{
  "n_layer": 8,
  "d_model": 128,
  "n_head": 8,
  "n_kv_head": 8,
  "head_dim": 32,
  "d_mlp": 320,
  "vocab_size": 906,
  "activation": "swiglu",
  "norm": "rmsnorm",
  "norm_place": "pre",
  "norm_eps": 1e-05,
  "positions": "rope",
  "rope_base": 5130.0,
  "rope_fraction": 1.0,
  "qk_norm": false,
  "attn_scale": 0.177,
  "bias": "none",
  "tie_embeddings": false,
  "parallel_block": true,
  "init": "uniform",
  "init_std_qkv": 0.0442,
  "init_std_o": 0.0,
  "init_std_up": 0.0442,
  "init_std_down": 0.0,
  "init_mimetic": 0.7,
  "optimizer": "soap_variant",
  "lr": 0.00741,
  "beta1": 0.95,
  "beta2": 0.99,
  "weight_decay": 0.064,
  "lr_head": 0.00473,
  "warmup_steps": 200,
  "schedule": "wsd",
  "decay_fraction": 0.3,
  "decay_shape": "linear",
  "final_lr_fraction": 0.0,
  "batch_tokens": 16384,
  "seq_len": 128,
  "doc_mask": true,
  "train_tokens": 87370000,
  "steps": 5333,
  "dataset": "wikipedia_en"
}
Each number is 128 + 24 x the weight over its row's rms, rounded and kept within 0 to 255. Layers, rows and columns count from 0. Numbers have three digits each. The size before them is the row's rms in percent of the matrix's.

# down: layer 3 MLP down (transposed), 320x128, rms 0.296, rows 176-206, columns 64-127
# gate: layer 3 MLP gate, 320x128, rms 0.327, rows 177-207, columns 64-127
# up: layer 3 MLP up, 320x128, rms 0.299, rows 177-207, columns 64-127
down176 094:129134151130156119150127120101141107126101135144135121081122127143112102127133069101120131148129130142104110107148156097115203107105117107159114100183114120142130115116193135131138139187084154
gate177 103:113145124110111098163096156092144086114141104094125149163154155110151142146123093111134093144137137131107143050124109153172119114142144104117178133148184118125141113105140172157132157122129116
up177 101:157123132121137119150162125096124140105170070110090140110142091103103123140125081118092147159157104126146107082098147134133160141135153144142129129102161105083101146125149172117168105132101127
down177 101:141129122149094107099098085145215135123137097142123095148119156135103168113092150107103166147126129127142150129088117132170145092124131072102176138140138149137117131089148134107136162142110108
gate178 102:141133152103146112135119103134148135122141087159111113114130093173144115130166127114103136085171132135121110112128105140180081096127147107140114116167138135135145107094126101155089122164121093
up178 100:172123138120142136183093148124134135096138074137151147173109159099124143154138108093103098074168170110112166161134120139169108124133145117156117125157115143113123119142133145103100149075174113
down178 109:165140143145112120146108122141166109107143073158132163138086146134142126131154132128129114110133131150103115072104088123098126098082150099168109122147111139119105109153122133134084132110113153
gate179 102:104193166126118136121104118133146173150110127087119095103121087095133092130170195085108132093153180132106131123165100088118129099126111124154127171149136117147143119097135154120093135110137086
up179 106:107176118139097121108145123088119126145124135119103124111160121110120100166125156124129138108116131121109143110130130096134154160128093098067167142117143172069150128113153112094102106094071127
down179 108:175123111095120143144096135084109128124109158070130101138148114090134102141128189121139152096126127121141125170133101135121154112148128086149096132098127157144128103117129154152128125094080134
gate180 099:154125132115163125101115120103173131095140104082119108105154113124124177147134133137146154078143072114133150149090135115136121141162119125072130132143118151150150116170138180128129127134118132
up180 099:114162110128109170091177092137123079124128135150141115099136109137088116103107100142105137130104136160078126121149123146154160154121172133145141161079150132115128116115138122118078093137145132
down180 096:133095089105134145148200130082165126079151135149175121104131154160117097099114113119142154156129152088163169100147157173137146141120162150111150122151111099101100133111113130120087125142113156
gate181 097:149075143128139135156155130161085128109135115097092126138126129137106121126129116146139129147108097086091123133150138114162091141186116100116110131090124120152181132095162107106099097116095083
up181 102:145142043142117099132114121090137123132118108118126120130137137150105130118155140155147156125120133128153125139145183141137133120111111172084166094134137162161123122163107152155179132109149106
down181 101:091135102150105100066108111103130126117126120162168101130168145157156102130145127097134103142147114107127170128143099137152078129132159122122125158093146097136133101140143115098086158099094149
gate182 102:114132121125107144114134151069105155131132144123127104118114177118117144123085107117115134123124145116124146121094125099110116098105129175119133130146150103136164148174145124097151164171158140
up182 102:098144127103144122153123147128104077129154146107092173135073151071127131069149156129137096149159113102143144143105130141150112096114129137121148097126113091126147108120120093136103150160134125
down182 103:111103128104134126104122158135080165181113159144124151127114148138115153095167131110112106113123133126162098124117109113168117121137128095146178142120115121119159114173151100142155117125173152
gate183 097:134131194130139130106142147129091148076153144130101125138140082163094121126156146123150100102112125153165115122135108122164143157153143192150108070069127120116163128105138119131159139112159133
up183 092:125098114132116127113118120075141147092152127145162164109151113102127169127065114172153132139101124155132147087107166112125109120096165096133128122121119164135098152178148141133181099151087152
down183 096:162127119160115152116116136109142154160122116102081146164109136176170131101120113130149180135121138135115131123134142133148137111103111108125128128115122131131127134152144153120122097092160144
gate184 085:166158099102115123117109124144113142114113179118094118137113141129108152119148092101148130128150105103109176086148144134086076126116100142080130141131118093126102144180108134168115091149140173
up184 090:133166168149132141125111094118120113078134133110093150153101139108081129138142108110121165144145145111195130132178107083114133086138120169110142151121103141136095152151130140126109102153119111
down184 091:156079142144101133152152135134085136132090133179108121123109131121144119128127110084136098113141117118141168126148131102117148091133112144128132126082091127139125135156106108046112124137145113
gate185 101:148098143115159148165086104152145140144169137140115103068095129147149152113143159161139124115089157114113109174127122149156089160165129125087151109114131160124120124126159144119156117119105132
up185 096:110134125195101091139090088145117123146163145146138118093097107114151160148126092084138138130168122094140108118079124102143107131108117150100144106157095176083144126107130096155127149084150171
down185 100:109109120103151129143093095126201192118172140143106111154143140135155160109130140131142071095108172111124158129129095118118146144126131159099114111088131135114086108098150112106138134144103157
gate186 094:171116126097064082122131135113107131125161082137151130148113105102121096157140100123136137185100133111125164118149087112150085090149149144122162138143132066115142122140117138132136112167104133
up186 099:155158084191135140119096121148140120124088132133151135103118170146160123133127141155137110112180130130107170094119144147154098158063099119157105099106146107118117139146133140126129125120145165
down186 098:166103130107137118133124125171039128139105103119148103090103070096140076121129140132146104140133168118150151098106140090131138125109137128118112103133127101112104112153096132157154143143135141
gate187 089:140171120116104113118142118128105142149120132148097140124090136057124075140125124163129120134115170080139159114159172163143135091146110165125123135174151105148112111136121123163127148126140169
up187 089:114079151113142145109149161115133169074117141099115092122156094157155155149134123135118120129156125138129094144134133170110125089114114101130091136142128130136150119107105126122116113140151121
down187 088:157135097160120128107138131149117087106112125141128130138160138126124112102166133127109168114129140135153092085129146134109148077082143138053129132165174158139151124106131132123167128126120146
gate188 103:112116124150185087156156134080187128128160121145079108150119098081118168182095115112121119091124101120134124159095132110168125145120162150122122087147117153114146112107079115096121104165110132
up188 103:132137149099153159126134113138115131097110131118085114121074133123116105119134089086154138076139125074137156104129093117155131107150140146118150106135139155099153115153122103149115174148131109
down188 105:174136150108115165080100128127083120086095110110139126120108122155092134112152124142177157134118106147141155136119142138175120129156080081146103119139100147118148159120123104127142108119077089
gate189 106:133146131172112166144103093163170149167115123149136150112119143127119125106173090091104145149085127119112106150149093143148064122116128117149096116130126138150138159154171114131164127112116130
up189 101:164141098128093090106135134137109131110159132136123108135178125130109129141127173176131140127158151105114124082119153145143120151127109162086134147142117123120141139079115129130095122109147111
down189 113:117142111143162109097071109119110146123126111127082144122122142112127122147122155121133154122140122159140146131128122143144098142110097104153149086134120141127154117141079086125122104140165139
gate190 104:134145123120096107134167096183134163113106159146090142124142144152114163138103128076149116142118106110123103127137156079142078119146144125180107145103069117137156155112118122139119092136149096
up190 103:103171076120125119120147133130098118166099132148156154146074134169151110083133090130120095076142113145154126137124144102135127158129144098115102114096120083118128128111131093129153132145125116
down190 103:099110110169111113128112131164084138123181137132128098156110153156143114109118100155152156168122133126114110102121067125120109100121129150166128168133115118106154169144085141119145119117092146
gate191 107:098100123149116157177124092113130154126111168090138103129134116140130119148129163123112126098135084088131157107118138108112109114126156114149135116116118101158144126096146132140123121129158166
up191 098:171110156126095114119156185132142129119122153143118154090111114151115094137134145115105116151127172072160128140149099158117113135146129162155139156097154128154107114126142075120126129127154096
down191 097:147135142154156142136176108108114156125137134078107103118104106167086083140126153114110117155158203161129127137169138116117102144146098106108126109135157128122118111170136111151107135118110105
gate192 097:112127167166100170166118088119179101086134114135127110090118111103122116114132134112105112082153135152115113145116119118115129120131115108149151147134136188120151112173133151127165123114091175
up192 098:051110106100119085194148131137108107125098129132128122130170126145158144157119101128120145174105126137067134138131133138094095148132144141127163150101133161121089123136147102137140105128116147
down192 100:118141102111156138153149076167131104134147178124126149125137105133152131157144091109127190118129124102165144175145143105088144105090144140152179119166101155096104142143105089128119189127114133
gate193 095:129120160171147088136113132155144133105061149146110120131084149149130100151169169139128157078123120115120096169118110151114130096178111152081117143205146143127103144112124106136176115137125111
up193 092:190112123140142147189103120112128095160152102128115127151153125143134104124142134113139113123131099117164128101166097178116134132135139129172135160102138141187129121123139118118112138147165146
down193 094:148102137131128126089144158185089119091115137131156124100137143119088130108118118137098131106152135138083144129144111140135162110095141131143089140161160146158114117173111107131107119118106080
gate194 103:121139106142115136160169112123151158129124136133124122124164144145118129172179112133137097085085159120164138127104103093148111117115159165169109126119084108132131122079125134136144133172105127
up194 098:143128201129158115122165115136116158096133093110170113121089158145124101133137119115123093132094114124132103107143114116093092162123127111123129160148138117119147123126174166131112081117119119
down194 096:121142142135113167092129122146118124145123153088127120146091125140112153164167148181145104106156126132100107116136133151124166119148180133154172138128132181137146149145090096112172120142124155
gate195 097:101143132153148164162145124129130140132099154128126081127157140110097132109148162117095161140116150093098091133122099167146074102120113115102087126196106103149130123156142142141161117127140096
up195 098:114141094154117119129133143109146137145156123130126096158152118110104108103089122132126106123111147147131115150151189123110161117173136133096117151086098123117126166113095200124133125121180144
down195 094:116111155129089139126133113129087132153177092146148138098150120105149104111145109149080149092128098153141115124121179106156124087148149122115143162126160134136119153115116168115116091133130114
gate196 107:157145132135146115085137104151142111101098149122109102112104128102065100099176145119075138123115182146122127128120134142088151113178124113140161093080144125133177155150082094125122105154136131
up196 101:129138161091145125132101146149086179128105154123107114157130168168131132146131114125126132144130065106109112097155112186113101092087103107111106154155117145125097119096168142092163156167105146
down196 106:156135128145129155157129101149126100129115093196161122121133112118159153110085098141128181116116159118122169129133118158132115097139112109111060111119115137134105104115125120113115145159135140
gate197 097:142129122146101128132112113101064146114132102105161119121135144151119103149162105115138095127119131166114170123159124109137103119128131139142068139134105140124154125145154100097138119145111169
up197 094:094126139107099112112124136092132131162143152116130130133124138104126124104117158075163144165160164102159137074098132145169156159127158143138130071117127093128129101123138096130107173108092145
down197 099:076149125114115111141055117130090152135131147134118137143111131105104125140116158133102104150120094091147118079126106133145110103115156110148143158139117122098127138135158121156110140158094098
gate198 105:132123069121179072114137153135142099088062094111151107121123124147098078111109125168142108105075156141096115119119118126156142140136108120130094120148188127104103075119134165140106147159129119
up198 097:124118119127118076108136129121145143111127076056101118144129124126068090107120119131155115194052133147132083121126200138120176145106121171123116162118126120116097120129129146144132131161143102
down198 095:124148087091146105154163124124182112181163104098077125141139125120141093129106103136132118149121130087148116147130117129081156108123100071157133122097146127119122152125141144137119122077141126
gate199 102:083172122145082120147099138145133151117113081137136147143122131157099103117107164105127153162129129152166106142144146130131125136127175129158101140121169131104115106108170145080130106168130127
up199 103:127094118129140147100102133087139123118129154122123122102189161143116154118154098133139112121132109122156131120146078112087102142179151140127129131118141097119118109134078139135115113080132131
down199 100:133128154152153077111139107155146107139150128115119151121093119162167091137155110110121092130112111112124125140086136137107064120111117123129148087115119128126108152128098179086119111138146125
gate200 093:164129095180129139150112134174130087136097134128119120121139092126146144124131121126106174140146195176107105132107099077139145115165086147129131145090151127112116080103115156139134139102119117
up200 104:156147101160100127152074121103120128106130150136110169087142123110146128132142097157099127113106111116119145134132132154165145115110112134148088189076107111112147131132089136138184138122127119
down200 098:116134135162123109081135112154165154138111125138098101119145122124129091129085106136123094147117125136124121114123112079169115062075147131129091133056108117091153118109129190132143133136135137
gate201 101:131130151103120120154106110144106094158161127138143151126168131095125166139174157090154173158117152152132158148133116146155144090150166182098149140144104148154142081134126150146159117156116135
up201 098:131103082130107147139109119173134099106117099155126142109100164187134129145153110102145121100116128130168086160141128152105111145172126145135154106134116132165113120140141105129118156139173127
down201 108:160111117134114089074135135125109143150077117143142122091141128135132140109141110109096138122114102175099111073137090126098113115198156107152122131127125112144123132090131140132125124111165115
gate202 111:116123120160088159108140140129083142117112092140159129127147131133115075118141137114075148138106101127154136108126202098141109115107119133171127100144134126173134182152115126162123172145164131
up202 105:111106144124162115154115147180194115139135132111139156139131144130116118143144127093127115121141189143136117122111130145164117151144148146133165199145125148140113101151120165109140102115139134
down202 106:106131162127110155143137140146095140125120182124143109164158123096120111113112133154166134111125141118120090099117062106157122125183162160125140100118134120124147128084142125128117132118101101
gate203 104:078133147129133127151114150159152173138134115080113138167127089132132110083164124130125111156146111173059103090135110122150127112094139101174151138107107152136140093153171153113153120138168096
up203 108:108113167127140152127105119120134113162111141147084128112107112068132154126115097159139105134104089093153102146139121141181089142113151076176118108115110113126127135181115096115112146109144141
down203 098:133128130149112132123113144110159072168185090100080110113110217136106117123140132128124159152149174136099139137131138131111160093134144161116111101135147118125110107115175121135140122114115129
gate204 096:117128098162156137100118124118135160099158152129136128121155124125133102149095134147111170103085094152121136184113132122124110103141107053108121122148130166134115122133086097110121114135132116
up204 102:144127120161140110155147120144114137149122114103140114163099126135135132122143156104118143127105155173133111119133112137160100136153135180111148083125157111060168113094130107180128147120148139
down204 094:152145183152142136085122109160087086143120151174168140118150182105139155175117125161115142118123138120103136109104122165124138138141092169077134189121105165111161108121122137112114118138168149
gate205 097:141134181152115103147157116150148137152135059169121109126116152117090129078115145135116155162127128100129107100123133129133090197112111161137141084116117164100113131091144141167162091138157096
up205 102:114134143130103133136152154139113131120143179064119145149112103071117129125126159159099169119115166139171149102116146107151119116135075119131139110174163139146116114131093122118114136126137152
down205 092:130099080196084152141153105133095119173099089127110135117102132124120100127140159098135159099152134135105102119106147102167127144124117151130092109114147139088120120087154117157145091145126107
gate206 107:140120147112092146122143116156141116113133115143138043137155139174116109113133173099084135084122145116110147155179110138114054117111121145129118113100108106086102140121152170104130101129127144
up206 099:141094136169147146038120144125159122125102165106140136145108152139135107135126126121130111134157087133116155121168126111128119122172117123157134101157137156139095134098122129130105128138142114
down206 098:126134127109164122139097093134120104158115117113101093097114125137151118121116156123157080126116109125097138174165110099116158151134105141141210125165096124125131106131181153110112089151160115
gate207 099:162148143136143068104117123110080135130139111120130130183140099108092102155147135124150131132141118061173134152149133135180113142144151127121116127123172141121179077106171124080139106138142126
up207 102:136172139071174117124114120142140180148146145141100120151164085128127086143157116111137120134109122097118110123131128104064118112086129143176123119150096130146145141145130115148109114138145144